config.toml
num_hidden_layers = 10
hidden_size = 224
num_attention_heads = 7
num_key_value_heads = 7
head_dim = 32
intermediate_size = 896
vocab_size = 2048
hidden_act = "tanh_gelu"
norm = "layernorm"
norm_place = "pre"
norm_eps = 1e-06
positions = "learned"
qk_norm = false
attn_scale = 0.177
bias = "all"
tie_word_embeddings = true
parallel_block = false
init = "trunc"
init_std_qkv = 0.0415
init_std_o = 0.00928
init_std_up = 0.0415
init_std_down = 0.00928
optimizer = "soap_variant"
learning_rate = 0.00688
beta1 = 0.95
beta2 = 0.99
weight_decay = 0.036
lr_head = 0.0124
max_grad_norm = 0.5
warmup_steps = 200
schedule = "wsd"
decay_fraction = 0.873
decay_shape = "linear"
final_lr_fraction = 0.05
batch_tokens = [65536, 131072, 196608]
max_seq_len = 256
doc_mask = true
train_tokens = 487200000
max_steps = 4066
dataset = "wikipedia_en"
Each number is 128 + 24 x the weight over its row's rms, rounded and kept within 0 to 255. Layers, rows and columns count from 0. Numbers have three digits each. The size before them is the row's rms in percent of the matrix's.

# layer 5 attention query, 224x224, rms 0.198, rows 0-63, columns 112-167
089:118114124130150119169115132125144102128139109140135085112104119083130064141136109125090161167105100153100134175137144111146144180206106128088118090137087103161119120140
080:106150099082101134160165123131171135147135121177097105098097109087123113138128127141106119096144060117126145109132111129155107171150102078063141103165161131112090080149
084:099142102071124101176126149111090118126165105146127079141085111101105122105133135145093142108091110198099137131151126144120151145193125111139140107107101131098089106120
090:152101107122171146112169178133107119126119125160134118143110096152132093125121138094128119146103113111131163105097119143155148141163135111069159126155101068133148125108
086:130180121131107152156109142096099161149169171111112164131099124124136133137160130147107142122151157120142115151151117207174155158103124085120110130137072177145131159084
092:118149085104148084128096158148113144101147121148124118146099115088115134127114086147156170156160117155110123135128110165127144149147153129139133168192125123132088150099
081:121128114130127105125147118124131145147152152139134144107126073140122122142156148133090099143141136089123136120123134120156143172153148152162125144067154153125130095122
082:123114121114166105141120141161092153168088186120128129173139104148137116105111133140144132129125116150092105102104155146100119109142094118120184198153149140124107123162
081:134208111136121138154108119113148157146158120125140126125158113172119124137105096132119123128147168131122132077147133134134085124179106084095110192115140111138144085119
079:144140115091094127123110117128102169127068110115159145166128110130132170102133127091121104122122097134149158059172154063145121111119100125109150135141146075081160111124
093:129104105151085103137196144158135109129118113118156085181138135133076087138130133120130133136120136078152115120093132145140168112158158107112093156131161132133127122129
088:101105127129137153155129128169097112144117131145112149113107107086062102095163122135150157123151094112136123129160123150110127174168107147135093168115124121135133106138
089:156137095078143130108123126109120122123117121145124118117115149134128115114072163103121167146107095105095101159162121156125127130145158137107191119157103141136157109145
083:091138142108143120129172171138122136081134167168103141092108112122122088142135075102141145110117120145138143157162154101114112141115141132123148162133123116128143140140
080:121115125084148060146135146094122103161121170144158121177100144125120086117133096089145135132118113120157101104137131142108170127138132100078122170123128107165138134125
079:164163161131099131120118107133107117096094192067128130189166149174106110118122085140130105131172194080158125110175115123141107109095113142129109154132122128151135107131
080:099093106107137158065129101140138157149110125139096135132140117153101134149139133147154109185138116123126101088161166121139101112092159117142096143102130133159118129139
085:096112154089138136162153119129156163146143107146146109122136122154136134105134110114069129112151143153104092106132116107112148124110090136152147162102109158161111135164
084:119136174120104155144111153164106152155160102137107111097137148151136135126100189135151152140103148088136103114108144143132150150171131124070117109141109116122154114109
081:162144150125114146152107170162103139154097100087141135170112177138158140091153120141122135114110114147129115124151124149117124194156159135122155165168128088132123144101
083:182124096108130137130118130147162118097123138110143119129112106127102135114091150120135155107140118108136119148131101150121160180155173101122155154127097156150155147127
086:162156136136093139110140126089137104157147138158098131116139126068092141133099139107183123122158121074132097158134125124181164148168113122111142114095143113126157146122
093:152170125133128092153099163159145121121133143133156168139101158110180149145122139140137126128142133139159123129125147110157147067086153113164138129137165118109180124159
089:123104138130051092137102137164124151107141128120108119070127114108135131107109131081138150113122135142091122155140118132088148103134148124148139167138121116108162132122
088:124100125116095124150155152089106159152142105173109136125088114108175116127111136106109129095074135136103106126131108142134143114177139134090163151153103169118083137122
082:146133108148165060112132086131117146108149110134158136171140129152143142119154088079118095123143157103105152149127113133140133092144174112174145146127149113107176157142
083:146148117130156140135165089143148153150172153118103135107126110147152116105078122124141102133123120154154124106121136118127137125135146097115111128096142121166107115103
082:127151131156091188102111132161161136109115115109144138163143124135110108133109148119157143107168119123134146155149148137133137142126111208065122105130117131160130161163
080:102114122137111116105145130115134154103159127094135132154124146098132128095132127151114162156135150130101115146145155108168178157163139107126102136102083121127080136119
092:138181184116104086109147126134108123150148147123136145115124140156130121141144111119123123101139112142123145136138124131102122154084092142161124121112171114071106134108
085:166086085109142137117099112148158139111106156100122127137145145114134178141130119117128092109142158116124140129090110098172126111141119163138143128100150121107101113091
076:108124109155172170149133096126103116162129123113136120162097159138109115084147154095127091169132117112109115182100115140139125153134134104111120109131146117127158177136
091:124086106152113147087124123135136179126138115099100132146153118161133160138116135166156120136108149110160088123109157088105141099135146112128149126184122145092158119087
100:144139117103144079143135162116123106127138128113134125089115117110082119129146112133123188165132106118137166126143058124132131127122148121109140190132134104104142083099
110:095096145143152158091098129108164155131106142123154104122142129097144114101158120158122102160180133103121138114113126135155139121094145133132136142115125115141118154129
100:139119174102111138149103134090173153171088099132170103067144139137151164153126151162108117095164104145098107144117159146121093093086170123128078101153136119134129154129
093:136084116113127122118135103085119148132125155112168124092134159124166137092127201121106114112127137073093114162087152141140151140126141139142095122094119169113137162156
093:097139179141131120125145133128099143138118134123145117123139087123144132134122153148098139158122092115123081133131122145112158137138121134141112167139157133132132106164
097:112128172137117119170097165139088116129148105118143132107140163130115145145139119151110155155113108123136142124136145135124173136109137136120150126156151104124131117150
106:139104123123154113107153120159134183153139144124147091113159166131147096096097164125153144076176129122105123158128141134126125109121145114179163169136131105154135141095
092:129108122121127072099091159150141116074152139163127168106163132132136141130105114110141102146117105080082121116102103130134132137129145118095111126150092132138104118113
097:154111151127110103169153148122095073108124120065169124119127123156129144092138098114159100097155162139140153154119094183107162133132111149151132154136109181094173146142
102:096107105160150167127130124106133102127129157124140114111117156117113094109133189117110104107119148099134149114080090171154101077139097102124155096148138098116185115074
098:106151119114145130145096160107136074154154094149094117114081174068083133130121104125112124128169137145085125146082156136152116156135123077141115127140130139119135154128
100:095151119144110087107166141116159126154108133137148084142104117145137109123152128102147140106139096125119145147065104149169165116125117060117111121137136126110156127125
099:132108133092093155086137094160153084125155131165117142154149174101109109156118133139116119093192097138126122126125123142151105167139076088098141120128153093115159108128
096:122086124154120122125147128139124174085102081164156076119138127113104138146125137145188116160147157089154152130093134097134111122196107141168145124157135103148161118149
097:096130124160125127115162161153112127105147171152087108080091118076133072127159101104139136128117130135147098086146128127117080140120142124131103134163113123163084125112
098:158149136117135147131162152159128168147161132126147150094122132162172102104103137107122146099163110157098153085125135134148099108149090109113147110124134126159098128113
096:095112151143159151151121138163091116115125154168156145145145149146157114146125109139186159125107148099100077108099107139143132041111113148127131137105144073115131119151
110:152137149117153110151099127134148145164102123143183080126101145160171094087172115104134138136139126151137149128110123161149151128134131105147074134133122076093152167108
104:099129115133118143116116123151105079129115096087087162152075121098120167114102122155142163113153102166172137167115131116070135152157101138127142114137140181112084124164
093:135149114100095110132133127133131076087112115115105162115106126118135094160108111119159140149140140151126116124126168130102164156120148155120115092125132135127126116120
099:151147121163123108123133131107113084134136091160135131116119129184133114154095111188120094108112134155140132168097135130135139122127130150141118098122093133163117141139
109:115122166117107149090118121138146126118158160128132087120156109138188132111149161135107114131170145106108135151121125105166121125141130097151154129118152151118157113107
118:153131108120134191085145137101172099112123170114135091146152121146120145106142144114163139134146154072150122122137151110197131164104105112117127119110164109126153158119
101:107112096161140152168103137165125103103147148126118136165144140115087143092156152117127119079123151136125147110122174147140144104153163131079150157157143152115192117139
101:092112103072113124147139111130097109121117119150141135165088088079106106099157162130133134116120110128125099105136122098122125147141138129146140135160153142162135146120
092:111148120118136114113149156142154143099121111150115170165137147135112097123094167116145125147099106165063142140141108103117111105087112158124135139074162165109094131146
095:125079109137108121153161088136140084142133156167135143152130129147129114153093136112114159096134132110118132132128131098170152111093086168163154126139154123124144141097
094:142149150154080117138130129096141120122144141128124147118104141148133164134102150137081080144136135133103149138109118116091129131130136166160165121120183126112106116166
100:141112114101113157065118087133156143126091103103135130084160102168175093143136150166130134133140166120114094163116102142166143135149138092123091142115104094173156144117
104:151170133133131123090119127123167187139118173152127124114118128107108121157131148138155087118147120169141106110136139099130154132111157100146135168089125157120157116118
107:107148145149108091190090129109087100118137094104121164129112139143077097085102164135186114136087134146157130134117114116082153145138155148143107096161129115168087105117
# layer 5 attention key, 224x224, rms 0.195, rows 0-63, columns 112-167
097:154127105127143118140157116125166148155166129102159117141068115153080106117103121105147122127169111178123109131128108124092154104115112133101105135122147123131115089165
100:141124156118165135142160128123102051144144145120121091083124140146134111125067160135118101123126107133161098135122112141120162108136136125141141130134138107152124084124
091:118142083096149164172139141100155154141162144098157105134110141158139100105081111114117149092100140167146120123145151149105124133132098136116127143167097124176116131119
095:107142089136147156128116108116154116144149137124113115172136130149160126115124109118143097115111145138144140129127114130191145135128174092091100118147126129117135132122
093:102132128112083119126126133093107115133117140141138155148148145111126144126111134109142129162160139066107133121142126165194184176131140139120123133092128103173149122127
092:136125109087133108102125148120173133103162123109098126088141155131116034110109137114135123166132127191143152150131132136071112134161135122099133138115118101108109155079
089:146125137108167151124102131165121126160145105106114135146126134085092127137157146171169154141105133178110135153167113164100103124150138132130143121114096135097096114127
093:149147147146148136095146128089110154084103163149128140165168119145108107145162108146150144108119146103104117143164099157130130161086137174145165137146128156133100145131
085:111126121088132104133123135128095144171149117123116083103094120148139169124133078155140156089140145144082165105144124128117126136111147129198121132105116145125136142139
086:115078165106149159148150181156128124160129154117139152111115133123148132111167091175093166099101172127140115109160148123113105141165123114125125132172089152126132137126
095:134124149112109116134127088142161113155153129125138111149157132115131149139143155108127125174102176130129112140136096159134143153122107121120119148137168153128187168106
095:107136116110127117121154139115163168114151104149101094115119118078100126148138180129142109186131084118132082099142104113128123143133116107137133167118122097137119103124
099:144094165124130172130079138126135119120131141100103139140123136134119132123118209105140158153124109109159145123140134108138104158137156082111165117133112083118124134112
087:120101102133156093078134130121138148126120144127068171150119109131118123121150073100115115122123111136139124103098101083121123160128160100119129163115118105165119138127
085:171124110115148146117103152147150106117112098127152145117137122147113124120105111106176087127151107143168143116138093126169135123150091102129059138148092165121148152085
092:166111141173112121119131095113122098099108144125148103127111142125140148133140145142120108097117124151136133125097135186171160153150130135096170105142094125142150138100
093:169147099134156178100097136138146159096055157108142135139117091123102128160137099107121153147148131135113104132164140163136128109141112093123108110142137109079113127126
089:129120139113152184144095093144115149090163115100144104125144102138141125110151126142123152169152142107146101129078124134131126151162126142161138124105120095121158111091
099:105142131171089115102185119117157120107129129137097132127129137141161146120144150105147130141113108118145085085127155142105124151127126127094162094121102115106155111125
087:129123153109120156167135092151124144125111111111136144170124131124160126153133147116100141122109111145158081097092113133182113142125154133107137104138106135115124168074
087:143144114147125156132145139093156109138132106119156130101108144115117125113122077104101146139110136087147110123186147083141143119149103117145120144129100142178110131122
092:100154118166134116127148085141120118094159134142122156087138119081104114131136118122089114105135101117157096152116088129152107102123124129114110115088133130131127135154
097:101146122151072101105075149157103142126093128146103139139088120120156115163086149120101116074143119135141133169116174105119118108141121128149146148129151142064134111112
094:145145118150127083135122109133106110089113133146154139137123110135130098159115144089135120116132177097134119103150097159140143086133138105095159150122125139140146119142
086:156159146114107118102100094110155112123111103178136117123146147116118181120096133082149144100101132093162101127116159113112097105147146053179139114085135150127141147103
094:105095130185145103119138118165117126133155100189166131085089100154128119142134115119128155073109129089101127114096102132177126143113155147123113113128092120177141111149
089:132159128089139115083099130119156105149147135170077145147174138119108127184131131130112163147123094136104123118121168055163099173132145127120129155089134142143142129110
095:130165142108096133122144126105129127120153137109113111142137089172092081110107107147131145141169102145142127096142122109099144110152110127111116123137151121069133089132
089:135111124142124119118096096116130170143117148131153141122110123133183147096138167131094139114144133130114142143128093181135171131155158126097096102094137124135141157141
090:132128157128173131108104116140114140134117107149144125101143119102135101161118082105107108107151128142107089131109156084111150120083140174160139125109134145122145123120
089:088166164076166112137119068172155155115122162096116197078128124120145108165116128125093147143137159141127142123097157130126119091126143132134102118142103131130134089152
085:155153126122105149138143125125154093108152151083106128117093112128122153102123109141109124142155108147177123134114131128177112081090115158129144127125099119134140120092
100:133155134122093133138151133097152174102103174150102111096152145146115121117146134110193190109098115135154134101153139162113137099118132128116104172155119166100127060109
108:135152090123152114150082169099093101123134154164139152091122109133092137126100152107152146140174136117167148127142091138073112169125109086126112128139160117123136125112
102:147120157163133143091101129141109111121153110102165134123109093130157146110141139139122092162122150195135137138124175165147159123120149139103165112151113127138125132127
099:100160176159102191120121149131099122094119122121154140134108138120093150121126120146117119135134132107108118136107120144123140111120168133107107155090103139123105114052
096:136112124121127134119127148085133083122098122123134151117118131119100114124131153096173141105136151156196146117096140072129134129115130147129114165137108149137156106133
101:149136166136114111110144097128091135112139148104155100138128114170121138146141119135132111114117151135151087112111115125162113163140122100142090129168126100138128154127
101:162117102094121130094132156115122105105113115154143123152144146114109121141113159128124168097157120108077086163138131150094111098143124136122123101088147124127105172110
102:149120105137131072131138098134141127103139114132121148119125109114102137114153131138132134150183149118109183119132197145151136142138132139110116122170116180132114119128
101:125121108162146133121135117107146143141098146081173122108164131151145115113078127086146147103091176145103129115140116134184127145149140120152105108146120153143130153140
102:144144108148051156156154100119108098141133116113150042087098157106166142105168146105124121119134176141147142114124159154125121105138091137132101190124147147123167158124
101:088129139157161112153110146150123093157132116179072137111120145156101143161160134102169131142131157090154149167124132114155151118125082146143131144143116108104117125150
103:116144119104136102131137132096159111124145152123114125113085157135128127145115102121105133089143111143120092143144130113122160101111073158145107148107150109136137141130
103:141150169148134113170175097118150109105089127165137136126083133100127084099125134094138147169111135135089146188099132089097131088168146107079086090149132126144142152123
098:095142150157112088108133119142103120161130137124147117137118096096146118113129096095135150161155139148144127194134174171173160140094159148143123101162111073139115075136
100:094102098148117126144129098145150152136126129179119158134144150111095148137092122144105171194086106153167136124110137120129118133168127147085131107140135117137096129141
110:132119116162117154091096104172168114111142119126072133108173164060095136151173121129114135118155144098157145141139158141169093129093160122125117138143164109123123146161
112:127131128082150118143107134149109115127162119168175110130104128111154129120098136099146153102143102115108131105091124150139134135115116114140141100095137135134164132144
101:135124107111136126091115143132120147149103117103118141140124129121107139083134090130114142095108145164118115152086125121093126151086134112058130127105151154152146128114
099:132121097167123120154124113111140126124138110133155131130061132137140119137131131123090104112120140146149157184111098146114158109146143068139149125112105096104108136136
107:135097104148107138135132117134108126111132144102092111114096151105116118107134110150159177106100105159165128178098124119109093184146163108144126129158122133130137155138
097:112158121172114128142183084157154109118164142150135149127123124160137088125123153097115124160127105141117110128140138095085139172126121138103137150135142164158130145116
097:108148154107095155141102136154138113133164146103069169109142156122154109139111176130118114108117150132110148143084147112109096173140143160129124083132120125101094129142
102:129158159166059126102144150114129126148132181093073140135081139108136147140108113094096109137138135089140142159117149147116123110095106120142138129119135137143173104151
104:129129156134106132118108145147114139120118125145141141131080125145116127133126139106126126112139124078132091134152165151124135117148088199134178108161143155086111140130
104:072122093155125137158106083105100153154105152155143109098146104153122150118143121127101157108109123123117127110151125104093125116102116123136143142106110105105143128116
100:119084079101141180170172156208126119137118158155146106129138109127120129143140104094121126135135152126118116160101119103185121134117122118136135158150145116165122112107
100:142114149118179180114138125099099130123160086170119144140166140138131134112146141073087120137083123198119090154140116094097104115126127143157131122163162137112100123112
100:118121166125096114149139130128086150186118121105108096070158100146111101145115149086118145149143053114145170132104116109116131117132119152145133100151124129160166126114
100:154128100159136130121130180139145148107121112159118123100142132130186140150153140147161081134086080128113156123084148105074105112111155111169174142191133146134119162108
108:138086143129110168138080081110167100138148130145121093114130134144171135130138127152110157140106191129134124143102167131098075088120147121128115089129132095110093170143
107:156121155143103102123069119118111111133081161141144140144129104126126140151094131109139165139166118129131086127114124111153153146102144143185177149119135147129102113138
111:164111100082129145154128097127181103117106106116156083124110133098110095131084138097152146136148126137154110146107101137128157116109119155121130129126119159128143146109
# layer 5 attention value, 224x224, rms 0.237, rows 0-57, columns 112-167
101:141135127129129102172138132071122136103143084110137120146141086104081117144135158147115114156126098138101105107111152101142150129139136120121138092104103116142122156148
095:126123133101140133109132090114142115090162070148126109119139135118101133114158081129143162137151102107120116115116088166090145137099114138130126147145121119099144144154
112:094131115114114118134114148130149150142108183124110129081075153150187161124099149144100126142105136142127123166148129147154118128137132108104112119114142103133156105148
101:123158153110101113117145109160071132146128116137101150132099149104145102144140104118127136154159136131138075152170136101106133089097120121126094172124153124111132129115
090:120116118140141128112145121134142172079171133099088125127136152133106152145127125157142092162129170156115127103138144170128152128118099133134127168126135149111129096122
079:148123129137136133150113130134124125153118109123124120154141119128068130138110137125154083117162107133163145156143138115142153159133135119128119090132116109165146159127
109:153143132127146105128139114134133093146141054156117112170123122144142095130125111112118131096122139101140109109119116115084185119086123113147146153126122160148099151162
079:058102125132056124124138143100131154106183129210116159117141173092130134125156161133150134116104107132132082126106156125122143056125125109137056128105105108134150109152
097:100144143139138137109134115111099096081134163146129142085155081164081109137143105099164141138132149139119134141095098096079123165079091176099085133135083098129132144117
088:110140108144079136140067116143120120148121104153171128133114110129108099166114129113092105123132133120114146131120142085141122158129126117106126100106119135133149172093
085:096117148090172102112100156105085138082124131120137105116128145100147115167144139095096130117126125121121146095116130152154124136124129128125190176116119112123132102141
102:167141124184112141106151154138135174116134076112102169130149115149158186106115128121092141151134151106136160117168095118139130111112139086121133100128100161142096109124
089:137133125149140144143093131101182096104153161141101111166139106137104115123124099144181167159154083136152148117120149121118140157084103159113134087116132114105082134112
095:113131130086136114087168151127126099145158122159101151113125085108111126105141130117103144167126159152094081115131086101123121138073086117131100154132133115109125114119
094:094112166125117131111162154141124142123162121160123133121122120099133173139106143150116118155155112142088088133117105120119134118147113103131128094098137139147132118137
096:143127139125086074101114137106126183161182096127157123154132151120130127180133135109095120090145151123106105147140121146144146084138167111167121129119135174118118121150
086:092127107131119119133102107143121157114152115163102137104139146105148123132158123071142158098119143111127146136098095111122133065161117074109071123126131114146136126143
086:096077108130156126146149084090094086078132139115151161091161108143141120111112146166140126134182152153155142109083138139089092085147159130122159124134107141145131118149
091:122087107121160115119169144142129113134111136127141118127142135147124116143157129098123077178090186125083111149119140140090093097154128135132140114110173125125155144145
086:135151130123069162091147143155151151144156147098145098142128153114110143111121125111182131133096067168100113130089154109145124138119157077091101103139145113099086143114
107:114115117145114112102120107120115121137143111136116107144137125104102128137132134107072152152130108100104139080137134085138153111117150094134128135127124141131130131124
095:099149107101166173159136131091126121141099145104125146126114079175149128128120117097137136127158134091144217122119114126134103131122160156128131148144078136119103121123
080:121152107107153149105168077095080123149103166096106134129103134118175198111119123067135101144137153146145134112163120070138092078172129112109111124077165143128142116128
082:162135148136178126160096138157118106116169121093112128109132093164128105088091129168143161164146122100111114129120138187149175133143153130179167080138162119141153150168
083:134113104143127107174162099122180109129141097164115114177090134132108178132116150101113108083084139116135065143101137104133139125108128115143098095141154141116134141115
083:123132117122127117100164118124100103110110105107109142128126087129085084123113139100132149136161134159145082124090117075097121169136107163142163137169109108117130144114
087:167164123096110150105127070142127105107143082103120135124141128076141129133144075102172140134151105102136107152160119109133155108125136137128147119129084154097099151136
096:126145169112135107134095158083113128129091138110140106170142122165148174114106150110103168115157097105166135111130144121131156136116142111126129112090132175174100155131
079:113124153154088106133130125155113089139144104110126082124127155121112103125142135118124114147157115128125059143075096103126124131077131129114137118139138118148148154110
099:154126134106124105138140128130105169137125124145138091115118094143163093111108139156104129102115123091110112114173149089115148086115145090143144170121147138165121153166
082:131151129131126111123139122108129122203150094137129116153103110108150136142138123111173128117096129128131112144185148169159131109136100104119118141127097113098146105120
082:099101112125138132152116167082123102137112137147147142090117166122116086139129126092157142148086129084127142104154115150101121153136111125109115142092091104175164108140
099:110115104162153096130124111156106110107132094109109158093142136137150125123121162134175144110110103152069149060109128154087139131135097150107155110163149140117117166135
094:110162101119114168138115101130138139095122139124100133103147096138163150146157136078108110159158107157157150138073133123132135091130166144139122100106173144185102157131
091:150133133161137153129130096103119138152137102104083156132132087160102158109150128123116177131138151101102141112155145151104149102162107120174136160108102117112110105079
099:142113133101131131121180165123120128145177127103148119124114118100083155126118167141154174130114097129168092131089149138150139132144159129102127133131123110154136126096
087:137131175093148171121095144134159122183108142131120109080115130139123156130119124101096117115159120101111085120132112122167092092117106143145149105118150131102093131143
097:146112120212130089117110140088066139153194138143134105140093133170123119145120097165117115134137147113119095124110084126142120121126165150126125137115103135131160117102
100:163111104139130156168174112100118132133142111135119109129122127115140115137122071149092127123116123162165079126163149179118151107092119118141194141149137132112112141126
094:114150141105160132163126135116097139130121103150117135126121148112085100154133126109147193118170129100097082134160101121082164172109126124147140133124153138159140118087
091:124106142125124134151116123155130132071125124127134145100148141124120121117106112117133115129138121157107098154136139095108155141132082149158094102118106137185173120123
095:128143076193119154130164133134122114133154116171130120147100129107113128095129099155128196121130154083094170093116119153096123099142123122085123143127141150147103108105
083:123137128133148099127129153168095160180111094128161155088127128145131125081142127110129137116127117141114128154107119122136111072129143134147091148142112128149175154134
092:136131176155152095103139149144085153114125077104128135095127112119138161109069157153126187167110143129084188119127119131120134152150172120116103144125127115128137121139
090:116108140142148135119133177107183141094124102110119171117135097098119141110153125132114132121144131151140122150162181134132136163177152172143135130134107149147122112135
096:172123081151174095135135124115105107115159134133120135143159128155118106172143105116125157133127164159128139124110172087093119133137088127108133146144142123102136092098
092:129110151140132094111121120101111174100120159111128176130124101115112114129162114102147144096117067107154137140091096115160124120098089142119101124104172125118124148159
091:071142113162129094126146116193144127103158124130123144083114101141127113130101123134118153142119116106142151103133089131108177148090103087139095126141154130133116112140
115:127156123117147106147115177093140089137127105130166165142150167124103101136138137129129134114163083169171093112127142115158126096124153153143149136120119110181153105148
093:121096120169129126139120122100084093165164168099134104141129157143111109129102131120112159163120157110152105117134115153122126096133098105125148138125143139156159120082
094:110121107077161132140157147115133115123184117132143133131120111127121119153141105083134113080121082174154096126103154140109158130123147181128165177159113096177175138145
093:169145157140124090122084173097116128115155124181143115118117154144107148108129107132132105097129139124147135181106085098134134089149180143119121149070146086153095127108
089:119130148169137097125167149137170120151163115128123131161122170134190113129148101128121154126154134084083120120129159125085109131170134160150135125178144110119156137095
098:060155134143145155146138145124122082179151128139115148139150136116167164122139139111110119124139129117122116152107119096137137095104084121134122115120169147114114113153
091:101099139102126084166097102121166109149103137149112132115130087104117123160135088128158144127121139089112142149109159113127129148112126144111150119143118126105130150108
106:143154124088124128077133150128112105145090139124145111094115097079093084134154142111105029107143125183181102148139148104140129146129119171131119132130100153145104119161
094:129134148141159166157143119165151142117131109078125147165128114147107107095140156150119151138094127150115134146098128146153198134111142170165102119142100110137118118122
092:156139166143113196124099117155174106133132141110121156142139097137092156109131141138140125088115122148100104133148096167099132119120067136112076145161100120122096162131
# layer 5 attention output (transposed), 224x224, rms 0.202, rows 0-57, columns 112-167
099:133141148102087132105081098187155147127100136108129141154138113128152112125112092116093132163157149157119168126141118115101136126110086113141099127123130123133104107091
094:126115184140153162145137104153078098144124116096161140106136137102108112130112187133146134089137105135096103145119103133105160142116120124127125134099116140100128050165
103:130123099106151140158116173155117137143125113157134166165142092072139118103108159131125144154093110116109139156127138159154176113177145113097145118179116120159112142087
103:129127104086129137142128156130144121149128081181172132086085117069145121090133128114129140146120130116073162095107095142140152173153146146128157137097118112123114138152
093:140131131074134146154135144176115130130131130121149111142114134135116182097082141116116146138109125110089144130127117117087163098170088116113103107108116150109163151109
088:152094140127150149072098106135135111071114168097171086103147122144152139136161133104123142123144139139084124097123139126087140142108128128106156136106104153126132147100
099:127131174173103120146127118127104134099159150106092128130189144147080113092132148129111111138121122120113152124126109072103110114110116115186113140099180139121135082142
090:125106136162175164180137123183110125085153103103111129106138116113130179108142150113080152191135107117130094128132082128199161088132149151129121093124150144103144130104
103:169161132128134103118158161146136121135148088140153143169172148126116113124129087085128099116169126124128089136083144083127078118097123163133125134136090097075156112099
090:140109140109123092160109122139115172084107166139144138149125103131155128135144148117117117115143112175095093132137147135196107152130150123096098169134117124136082117155
091:156090071151150180129189114142131141122159119158159169109143097144140128114137142137123161109131144095120113127148059103133095121117119140117084056128093130169118149134
103:087127151095125112130108137126084133161121133166112097116098134152115113106099091108127129081108073170123125120139133103066117146137115105106097152159130129132070117123
094:155131141081107173123097127105142123112106130128119129121134145136122122120153143115133095130185128166146117098150134098142111155130095142151106146136131087118092109174
099:103132148131157124103165144088121098127136100094081103090152117124089133147093104159136118112161146129138099185130152110063158131133117150166135127153142104110134126166
099:115109104155128151127084099108103118129180106093080154084119124091116134154123090123157164123062119153126151126151117117138143102137139133102119160142110122109147152112
096:132140143162136124099172094110103126161128150123084153130095135150104148115139138137123101136083074105109083110128124144165160112118152102209143175081140141113134137100
087:106104145134159177155155129144125105125168123153128183108154122155125194124115106172114105146154074140145129124152165082144117126074130128167124142137138106116133121109
094:152122130145112110092135118129127132106141138134101127119142166134112114155143141124086156116132137136111159141132120148183140111100141136102123118124104105130135094087
098:153135170114124137124162156105152090106159160141133109070106099118118113103118138126097160089132102139132100095090116171100145167087124152102128127103100135092132141154
093:127055122155168131105120121124130097106089141180138153134135136113121144144121110130157126123110139112143104151144115160108146076123137156153121133121142155149171110162
094:121108163119164175122106114141132150121138132141142142103141105120152153121133104148141160169130172146147129159132107155120123074125120120174125118080130097102126146173
098:101112160143128108129108130137098156141165134113158120128134134104161113127142097153113158104134135175120099154074115136138108154098112157106165109177085131118095095091
086:101102128124137084110148162113141122141150098207123119126154146156136097135142140138110104182119124145152124092118103154077138140163128110079132130152111128104120110158
096:133103127120105135104106095152122178114127154137101114092107157148123103109155128108154134122118116147107113118125114110130153143116141116189157143149116131151099063110
092:141096117172072122096118131125140150143121114078090122112160110121146124102117113144169137139161104137137110056129152125124093097130132136127117153124080115138175098154
091:128109155173143111146089103153130107172148104097118156162130169163115120106102104113117111124142170146120137141092096124137139108103128177039101128120126123100146148097
088:079146117120109081161125125141143147146122097124161071141149153122095076128129150142146122097114070169130123121147115146098131159102134115131096130111168143139160134136
097:143074122126175145157104094150110120104137148137096114129142158093140076122114101153123099127130129136136103180138083138128125154153161111121110147147128146126172099099
085:156156143113143103149132170120132121129151133149099158106131145113088108115143130188132105127129131154112136118158125114109116062075102171127102122146142155124136127122
100:125112151195134152113124097136167122165139145129132139125154155146095155137091107098181123139128136067120178145110146116161161097121135110110135126122152148102149115133
094:165114150139104110108106107124146161105099103108091134120129155071144141103090099133145147145124128090121117123088195123106133135134148110135149116133147138097116160137
093:137155111150138117095113104136137147123180141128126122138157173137133129131106118115158147125132122125148071146139165124153119120133139123153107124137110113161131186116
090:142127178133130160106145130154118129126175077094142137159179107112132153130127133136099081146153121107101117159134112135098139113142142161085147148151103126165137078125
085:136120168149139147129098127141150088119096121144176138153110127104163090122098113113103161102129118154177131134109152112125155154120131118207116153144101151150109112151
084:142140117131112135127100120147108121144144110062113081127135161160156113148129126181181134141134123086072116111132157128084112138141162150185176117141146161123073146149
084:094151110166118149107148111126161115149136088112134141117186151103133116087087129102109156118130131147120129109119133103111114113111173158095142123148130120158226079123
082:122120143109143117122137122163086109145108108137102144105085091142119145101136121138139136084133124145139164116124121143122076089117148093157130119149111085144116142148
092:069145129147141089094124079135130128164129132106099172111094104152113104122097099113090116160122110121079156135138109098138150113093157175114113115082137142148076197140
080:129146118130131139087088131116112149105116166100137088097102140155139147163152121071103037140131106191101139140126120098105085161122109090168110136116143137175105155135
083:133144098127131089156128131141127104127159149150126103154145126146101126115104109133136168118122155154094098119146124113076132124113101148189164138142111129113148105105
082:139120101126109094151099175141094114117109112161127137127104090089129131133117122100168160143111101101151142130152069124116123115154103104089116144145147137098117081135
090:126112087161125069115119160124123178103156107091142120148159147097142166144100108132168101139114093115172087139110136145146128131169116184119094100139139127127157154130
084:131078129142096132120175134099104101117097131127116119155127126098109140092132127139146087131097124076099158123102109121129135125140144141132149142092139103097118153125
082:116146117159145091077113153149130104125121078136142133144135138123142115112095164150101115151121157135087136148092167141118162129180123125054153147130120126135117169146
085:134092125123095164109122146114170122117107128098153115073137086139080166131134120149085156094135090145127113153156091128136111150162146146138158147100124136153114147148
088:120071134124125135116156130107136119145109070107115098126131130099117144125084134149132134135135119104152106187091121145097159152136092130100141145149126137126154121094
079:141151161108142135110104124096166121155135113110103107063108105129106103135140124152126102168131108165153094182110125092112108106089139147150096163156122141130176185148
084:153131120119136133115140119087166087136144091157134107149130143149196147121165131126162131142146133141125122134100123146110142160127118140141088099118112136108082137140
099:150173138134133146130115144104078095124142173149126131116099151119131131144129106179121157132107118149163147154152109124137093088123166114123124146111146164156142078134
084:174139175131096106139131069103142113159133123140114110134124112129171133140120150101182150113147138130105110158153134125111139168138173162087102134170098150095103117082
085:161119125133144166115146113132122096144118145136155156128157157165123103136125129118155128098145101119140096115163169118121096139114123135089148122121119140113129099147
085:126147123156072125113138150133150108139189131153086172111125131052107132144109097127073115147166144167137143111161141081144148116145148150181153138143108112083123132098
085:108103133137130093129130098159138118143133102118135098161154148143148152126125175134130139155116156114129100174141098142116082160084156148136119129154089112115169170104
088:108148163158116123160149112102066122148105107133136161140132136127120132094088129105127090154147169136143113114147165087177128168154089074190123086129122112135134079185
082:165075147120091106102126092128113122141109131093131145112138161140113142123126172169110093124110136130118143107148127121096094096127096135111125119147138106125140121122
091:080109140135152178114123148125164081133150175122139132149121167143135108133170083131153159104154186131164176115129124127179127111093130118139114116139123096125132146185
086:187092086090124174157130133156165095140123113132096090121132134133157098107122190135133132121085104096133111147142136142127137167132124112165094111131092154180135089171
086:104092135084107116150162119108110140153093140120117129133126139126129175095153146109190142160129124086183120094173169139104137112087140091123108118141082143133160117136